python train.py --num_attention_heads=2 --head_dim=64 --intermediate_size=384 --norm_place="pre" --positions="learned" --qk_norm=true --tie_word_embeddings=false --beta2=0.95 --warmup_steps=213 --decay_shape="linear" --final_lr_fraction=0.1 --max_steps=5726
Each number is 500 + 50 x the weight over its row's rms, rounded and kept within 0 to 999. Layers, rows and columns count from 0. Numbers have three digits each. The size before them is the row's rms in percent of the matrix's.

# layer 7 MLP up, 384x128, rms 0.126, rows 362-383, columns 0-127
105:430487521477518505435490483517488527418516612533548519440525520540425531463585497474532506480498390603621513514515523477530447421389551526561545449501440506529501491503604467546550531459442446481449459395430534529479470576494451586477579437395536423527538522418472523518473545399465500488489549474524488454556388514469494522472596531558546472501497528489493537525458502454518560424582
111:558424440508424532550488540571462565477478487490429416464433548496418472510556573457533503456488556459533585503455471386481546481385463548494492496542521453501473466486591480511578547470541510442397586506517509478435594489584522499493485526396549562499527418455469434546441462483568593535494514531548437490447484530522540555503500471561540578377504507478444518482587465492574520425534
096:534510486486550449387502435527446588498441476536472398592522532491529593616461446559498465475580439518482451498580596511425473555499555526506497443406452518473556527471490402431486443466555560530495562500470509521455552546517514518500481456528434485565621454480444420443455557520498585493415536473526521484461480473512538620495429542545437494491510528514522452548541509451467413573455
101:457528588516455497546560478449595473503457498649468551494442485468423635529517530470481515586512367431513436521511538534553570518518553558572520540508468511518507518508507458406460441479508534473503499467490476552511566443486494473464424481494544488511500451496560416416440545562470525464497432504545556380454427572577588465600479427452437435446537462481527573502528514526484470537501
107:398431515512458492429484438445513517532460476549524399463555527621529478582438563555390494470485433530551400446511566451548527386465580394509625396525552527545552495501535466495507529586513566476525483537536512557513501537489423564519493515513558457463504495537512560415606531543471499501423486468436582517506449516516531484485478551462505479514523448512477524503426507550473594438476
086:567597389599422551439438503468479472587495482490475528564458560547485493529617473446445439552488475463459487511479567482446524507518595450464495568471458392538566483557465487540400510506578465556501610400470458546446539521512436525488493552488466397577513521514481558470546517440442549535491504548456499459499511421520470579566482453485478458450467477503489472503507606501492497610433
089:475472490549491479475557423444481459481528467569539454503472546523452518460493549507490538397462481404408406467497506453470542490458525522497426468565531481619417511440480443439611527465458429464494541530531392411511523460531481532536623519461461591496559570546514613465533533519472522484466541525551533541449404488450466549498563501502621499520561436468525534474504417513438574499571
100:587465508495560459414569534517634510448508465465459506427537444492455558553456478533626456433500525538559592446439465469449552509507452509588503537473371427442514561503516483474611507509522537496508533441556522527436520490481508476441505393422561533537509510472438464490474541559391562482569481533437524439436537517542573453494518472627488502446425490492556543447493479496525513447518
111:513450519499490486402480500459552517531538455534442566540551523504470557436495463450562452550531547442507508621472511532536427482544316513604565457436449470472460527422431455532482514552563549541489559524549475544419479570487483502496411464511583510434539501578513453451507481513528556414547484554549449483460493513528528464508527427584493480389424589454536498567565596523499485480474
088:383468527572542511485519568473614507533495471521555499464546471504376501448506534520519485382490579503543426489505521397491493444539537564546495523574526487477495524466549478447484618509517523462581549446392478442548478509423474513457575422461491574427447496472403530441527571480404422547493487508496520488499391555482526496489473510575539467457514525487556448541504496456586591457423
075:527468529480535437527450541482520464484418497515510393513558441410429409536494567546562458464493432505521548437559462589447477537478568490448540398505477515494455557499558494462518453502501565441522412499561517429540471433601512510451483490581512499541486541482490481551450511523509416460474521495582550431375474451507508553406604568573500531527508567486610575528533410431525479560512
093:491478547608481484529458458505505552522523445444510479461477463466480485540574604416416458448542632419529469482484573465544515448436464529401504539543451480547489454489540501551493555504507530549442542459507332484543545471490469526542486461478495553462519465555452521445398558516491471581501454488433493464441510452415510516504526541587541512480508501447518578668444502523613457514479
097:381464527492477560516444516470479460467559489429529515471572521539437510528485524479478470503436512565464503517476453485530572445389482489472462578497495445469466493511622472586571645478519523479502562383519527586432474436474516531455521588512465460419513461507537547473558532483511468473497476540432516529560562588542489437514537477536475401463497561485464488510613440491587550435632
108:460495514469533456571490461547520542554611401468556492480512481511411599492556559494514439502477439517520511483413555501517514329520514432483558513521482473509513463480498427490480551495569513495508624506487567506511549486479530561525556510510433466347563540463469522430496494522501462511466571570523489459485406531580524477527468351528486558450467503465535480648468500498472479449563
096:539593513497420471514431585539532523389522481476359585459471469424531537499579500485580542497521549628502542574552498514527491499509433497522517539557504427517541443452524454540537449447445539496511503414428475500507508552462526500537487454389591596532513392509511468419457517460465489426582534454535489421523401453468474478553506476528519484460571579452459515462590508504523470544468
097:445480578532508520444550562434576503551527560448451505504492542534469501540518572519492520513499561391548447459461482574455506526500555581544583592470393444481518577395536467564539605456537448440419581478445529498490524454549444526531465522497450488555488538518446520450533537506561569375537509519542483422366458470550544507490549480528462479497462418442547483507434547433481419471463
102:589546451511522530385493528612535542535620461383469531461527534478432495445568453465581465475532543548563506531494505520479483447540386512499473559464453451498578526403517482503517475494588442500455518582508436517535547510549496463487341453459490522493483493559464481486422513480446569494562517524439487396489543529544572586501485466574499437464466461416533511498496584535543448497433
086:472520567430465530521498453485589454493450471467505492408548614518470545524578485553516433506432522494478507520467485563506552409614521383507493440553427496525527470438513461509542513557466449473516475429415544477536429484566533559384499484567476525483483454474456436474484550469451460570543426500518532549394571481510520544594448498520418395464560592486479464521452591489470577447505
090:469559562483363506534480459492610488387482480535483522517533552526420525498591474494571440529497515468508552556431495533429517453561531395503495426498467527578538494371477474509502468555447499545518513410491514505520527559586481547415476494527516524571503520483484475391460529486439565499592411504527515468441432474493559485619515505574473410345537499529503501514537500497513472534458
110:554607507473537550455474514539454496512456506568467431500510577516525502539458422484487455576528474499579440494448544523420481506382479446484525462463402470484556578495468501469524579421499441533478528463421535502442532665536567550462476487529486495491579493488470513490537428392471591536563448476449457521507493544491591494481446459453579474434594460493446548495552610548436465459443
097:515624548549444510477487434462474529472553477554482561503568533521477590468539523478441494521567513657535516517568519420513414482503552553538581462479433526529552470450493405512483439484562510499452496427466463482543526597502603541602445468523496447575473469437451588487443480459548581445509464491455552457533467538528538507512449428534462501505457477511486461465474606521422479570378
100:518546532463490531513461447520470528480510456498479506462534525552544638513493476498486458515530413555433506500504519508473537448564456504496649497482482583531519615547425399554573347438554518499499494545476510483375564437423466499527403469504624518515556498510512486426437561526468499528431535479489421475522550456462550494526468519552520562523469510466426632494445542463512476533459
# layer 7 MLP down (transposed), 384x128, rms 0.123, rows 362-383, columns 0-127
099:568581430456494527519521462525455539548474421410478546597462462501483529533500557539528481489519495405414435584530503561533518519550522472450547563521507438591552478432499484403455530493531540563516358565606522471545562496561462493463497490523538466507519468466485469466467398480505551547560517502562490603406509451552528463563516423507483435460510503563420542503497569456466381514412
112:470474634411453510465445484513464486425462492448537537559539475406487479547535525456556504438463546529494467448514513560535507453499520536534438449473477540463559433464558467445506474543530534478559407555510509560530488480409537565380467416578530347449537536488448435449487486524474480541573533524444541486613475509519488567449487546503406572554468545515540555459573524541598455563535
092:555566503474390495510487570481469541507499527485443539452498481526543428434581496500498504614415498512518499472422500494468428570442508503506465586473475468620526525433445474602543472461564499555469530498430503458457433514526617502502516508493571404564383521566516539498439435528502526526568419429568473441513483639517560486519465399453507500526460487534568527465557577466490496456469
103:444477472494487523543488587591517489555533403456412520526485542575559461423558453443444446508503519540535577515559532528437487469392491433471482500489423454449499480468473504564471457446471450495476521516555472538410594582468530641538452493342439501549533542423511507564493507470514515443526516498521451485518532487453479540450521523496491530587505418623463481434532504506509599525599
102:503527518562495469467493492433486447406440552448496592442545437462508520421489528451554446541490460461493523536414378441511487501475485542539452602502437446440472533508478578496528503438506517479551545531448406535502588470532476461469589556479379498551548510553438476484410470565538453536607514437589446552412489511488505439493553453516548532507452586441570507529632518528491471549494
086:443446519455572404578467522474585473449480538588470425424481489532451534428463555533542505551515500517451456493524468534491457517560499560528499592495516581447378531404510541463537472430549520506548381498552473418566444461499574494500501466500494577435537524474528486450516451511613594483486532467520504574527414507553536525515412529515496569516520574537392567539453404444479520455527
085:448488572447478505516398497498558585530491540412473506504549425484538500513495442473483448587574518582602579482495483581535414454531449532536607542478546528387556510482571504532440454564490606479443445479508575596470439453504474481459424465528526482499463451501550419482477576517520412505574484539503480450560570489496474424509470475534409462469405603469467473532506535471564509494467
102:438518461606496507481458529445554466523463537529487551446544533548450564540573512372446456600468556443404416502453599503510485432432463524381620454525505490490483547527545556420534501500493542436572521512480457468448485497546486497500446563530526475511519491514467578489502551447472552493449542518602461543492466462509411496523531514357496499501597432543604472544441470445476519480547
102:493476507494564489537439512506512509537547512429436541537474485476579451533393470489541453510477524504545486517502566510508423473481470477533542495436574567468474501475566481480337562507483600488509509491520697507541274465505496457477496472593492477508468445470542481493534459529588504490514518563523552524461617565458458472461464513512407534504424471456475499511540494476548479481513
093:541511547517572544506436487587530494538495446492461492457461517545526526611474514510528545538483498441545513451516452551491521559413499483434478448458499486518565489499418513512520523488444500474580482538542580472406491501588474478498483526470488435477548521551600514545486450535507507535467406531530462578399659485418437546549483453485530543459492472426551397546500510512370327545469
068:476554477565474559508530466529520514491539508484426597499493559548544556426511447457469550479520580548500482529492519403526568457506473480539402537493492465441566449465499479543548589463508469562466567471420478525453537622427495562489551510416491518457508410474494499492538533522472565510540501522401446557554493534502489372549503465437546403450493437500426392468489601607504553398531
096:555482486539539511446460603452465538616496523453528568517466526523496638525508513558439486505577375538430471479426557509425517517452565510490511552542515465548422576485450424542532487553443490453457516442466581555437521453547567521416459622461485560459455522484483556454572456503511550463494500520517550433481580504475419500475499503449577458553504551591423447426488472487464441496438
093:499506539453469448444528433489438540467542485590434416509477530492525465450438598444522576521606472523552556421469483450457513532479505568546491458508492493543484509450352505433492435544532430599516432561471526448531493528621511555543561532405540471486535555540637538552506472472432475531494448430552461533424480498406541483539439479444535484507549496532518602527473508451476513583507
118:477381509540455463465478511412593516478513506535496540513425487469506429452477496490514545580490485511551514519503556518523491601597481498454443480458417558470511537438436570527460554478503496479474619450566466461525514446433456499540435444609537484447585555608557503531583543523473546437478476509535430551447509464570597520479554482485436415458419498519604487400422522538499557491477
110:527540487529522489533440441593554420481500435500462387544557594509459472472462616495519527460469428486416536489445469549406516439506514594513551428426527583455509529518559557485451531445454582495547490491565478471534542441550505341483571519462431457460478396494513510542581541517519578469386573492510532504485492493494417545495552462490526591451500575507489452494536459512521531489451
094:524512496439443561545444462550507516552483507534477516442490526485643483529487456459474453561426462554472545535585477409506425551385487496500506419444522504572518479490513450543374445461472482530646554558513484467481475489396441446420531574530526567574563493445524443493594492466453446555500483448499498576596523475446535458469500565513579591472506566471471468491496504483522587490499
102:466544525528484520569454511496516476466428533590522473431468533550546528563448488584520476625475475411516514526421474530577436467553574461533551425457481527471494479527542524466532504414435514454499511430519592557443480570451423405479554521438487480493452466548442504470648541498422495522473500507505441598543548484419560473541502575470445505509598563534488471394397516504442523537513
089:454546471539413441469486472505433516496605530527491508542469409527563540574459457545527455492520556495490458519375569464515555537510523498500443485434516534511514444505466490510482529561534509567522560582449447425512536558467498584431556475426534475509527424466475532496539496485421598427576474492549582515522394514553549405575494492487440539448451430584407499469556456563435614524429
087:473596450541468409448467513441538446435514545582395542483450425500484461519543501576525471515478478504399491477406591469544494528500512579517518552416507483552538531443533550484523511540530531588510501496501471433608507524473447516515521560395465556523500537411466511548514437464454553367577465437488574488432492511514544486514544454461507543521445538529465571449520585612518481545386
123:504430544537580513422486513492525496493463458567586582513498549488461521477533458457487456458394575513535483520502368547477581541476379537517446444538444428480435549508528435525484506432564480519437478532556451453481525563467517609579504481486547532454527527523507501475484502484474593502495464541445555404411537454454478481514459430573654429456481523517534514517451575584534434566534
100:479470517500462419484553577522518473517393549467518540558426495423482552481522430518549427529478503523484457583519474552443416484525514560523454427428486577522413419544517485481586447464530546518484526449570516552513470369542379394474389469476498594504501440548502539524565493487541539441540513517476489546501554444500584485524524493557544494453483556499613498423557420524508557548574
095:466603531435489471451526509455544533512468548514501486572510438518464411483424562477549579445432539439452508416473498566480466547451463540508497472537403425420464483475474516432516596579531431490426472484512433502519539482485491512525564562583350451439568520439548591566468404494459493530526486510518514561513523596502442451442471464416473523562520489532519559602556570506470531555533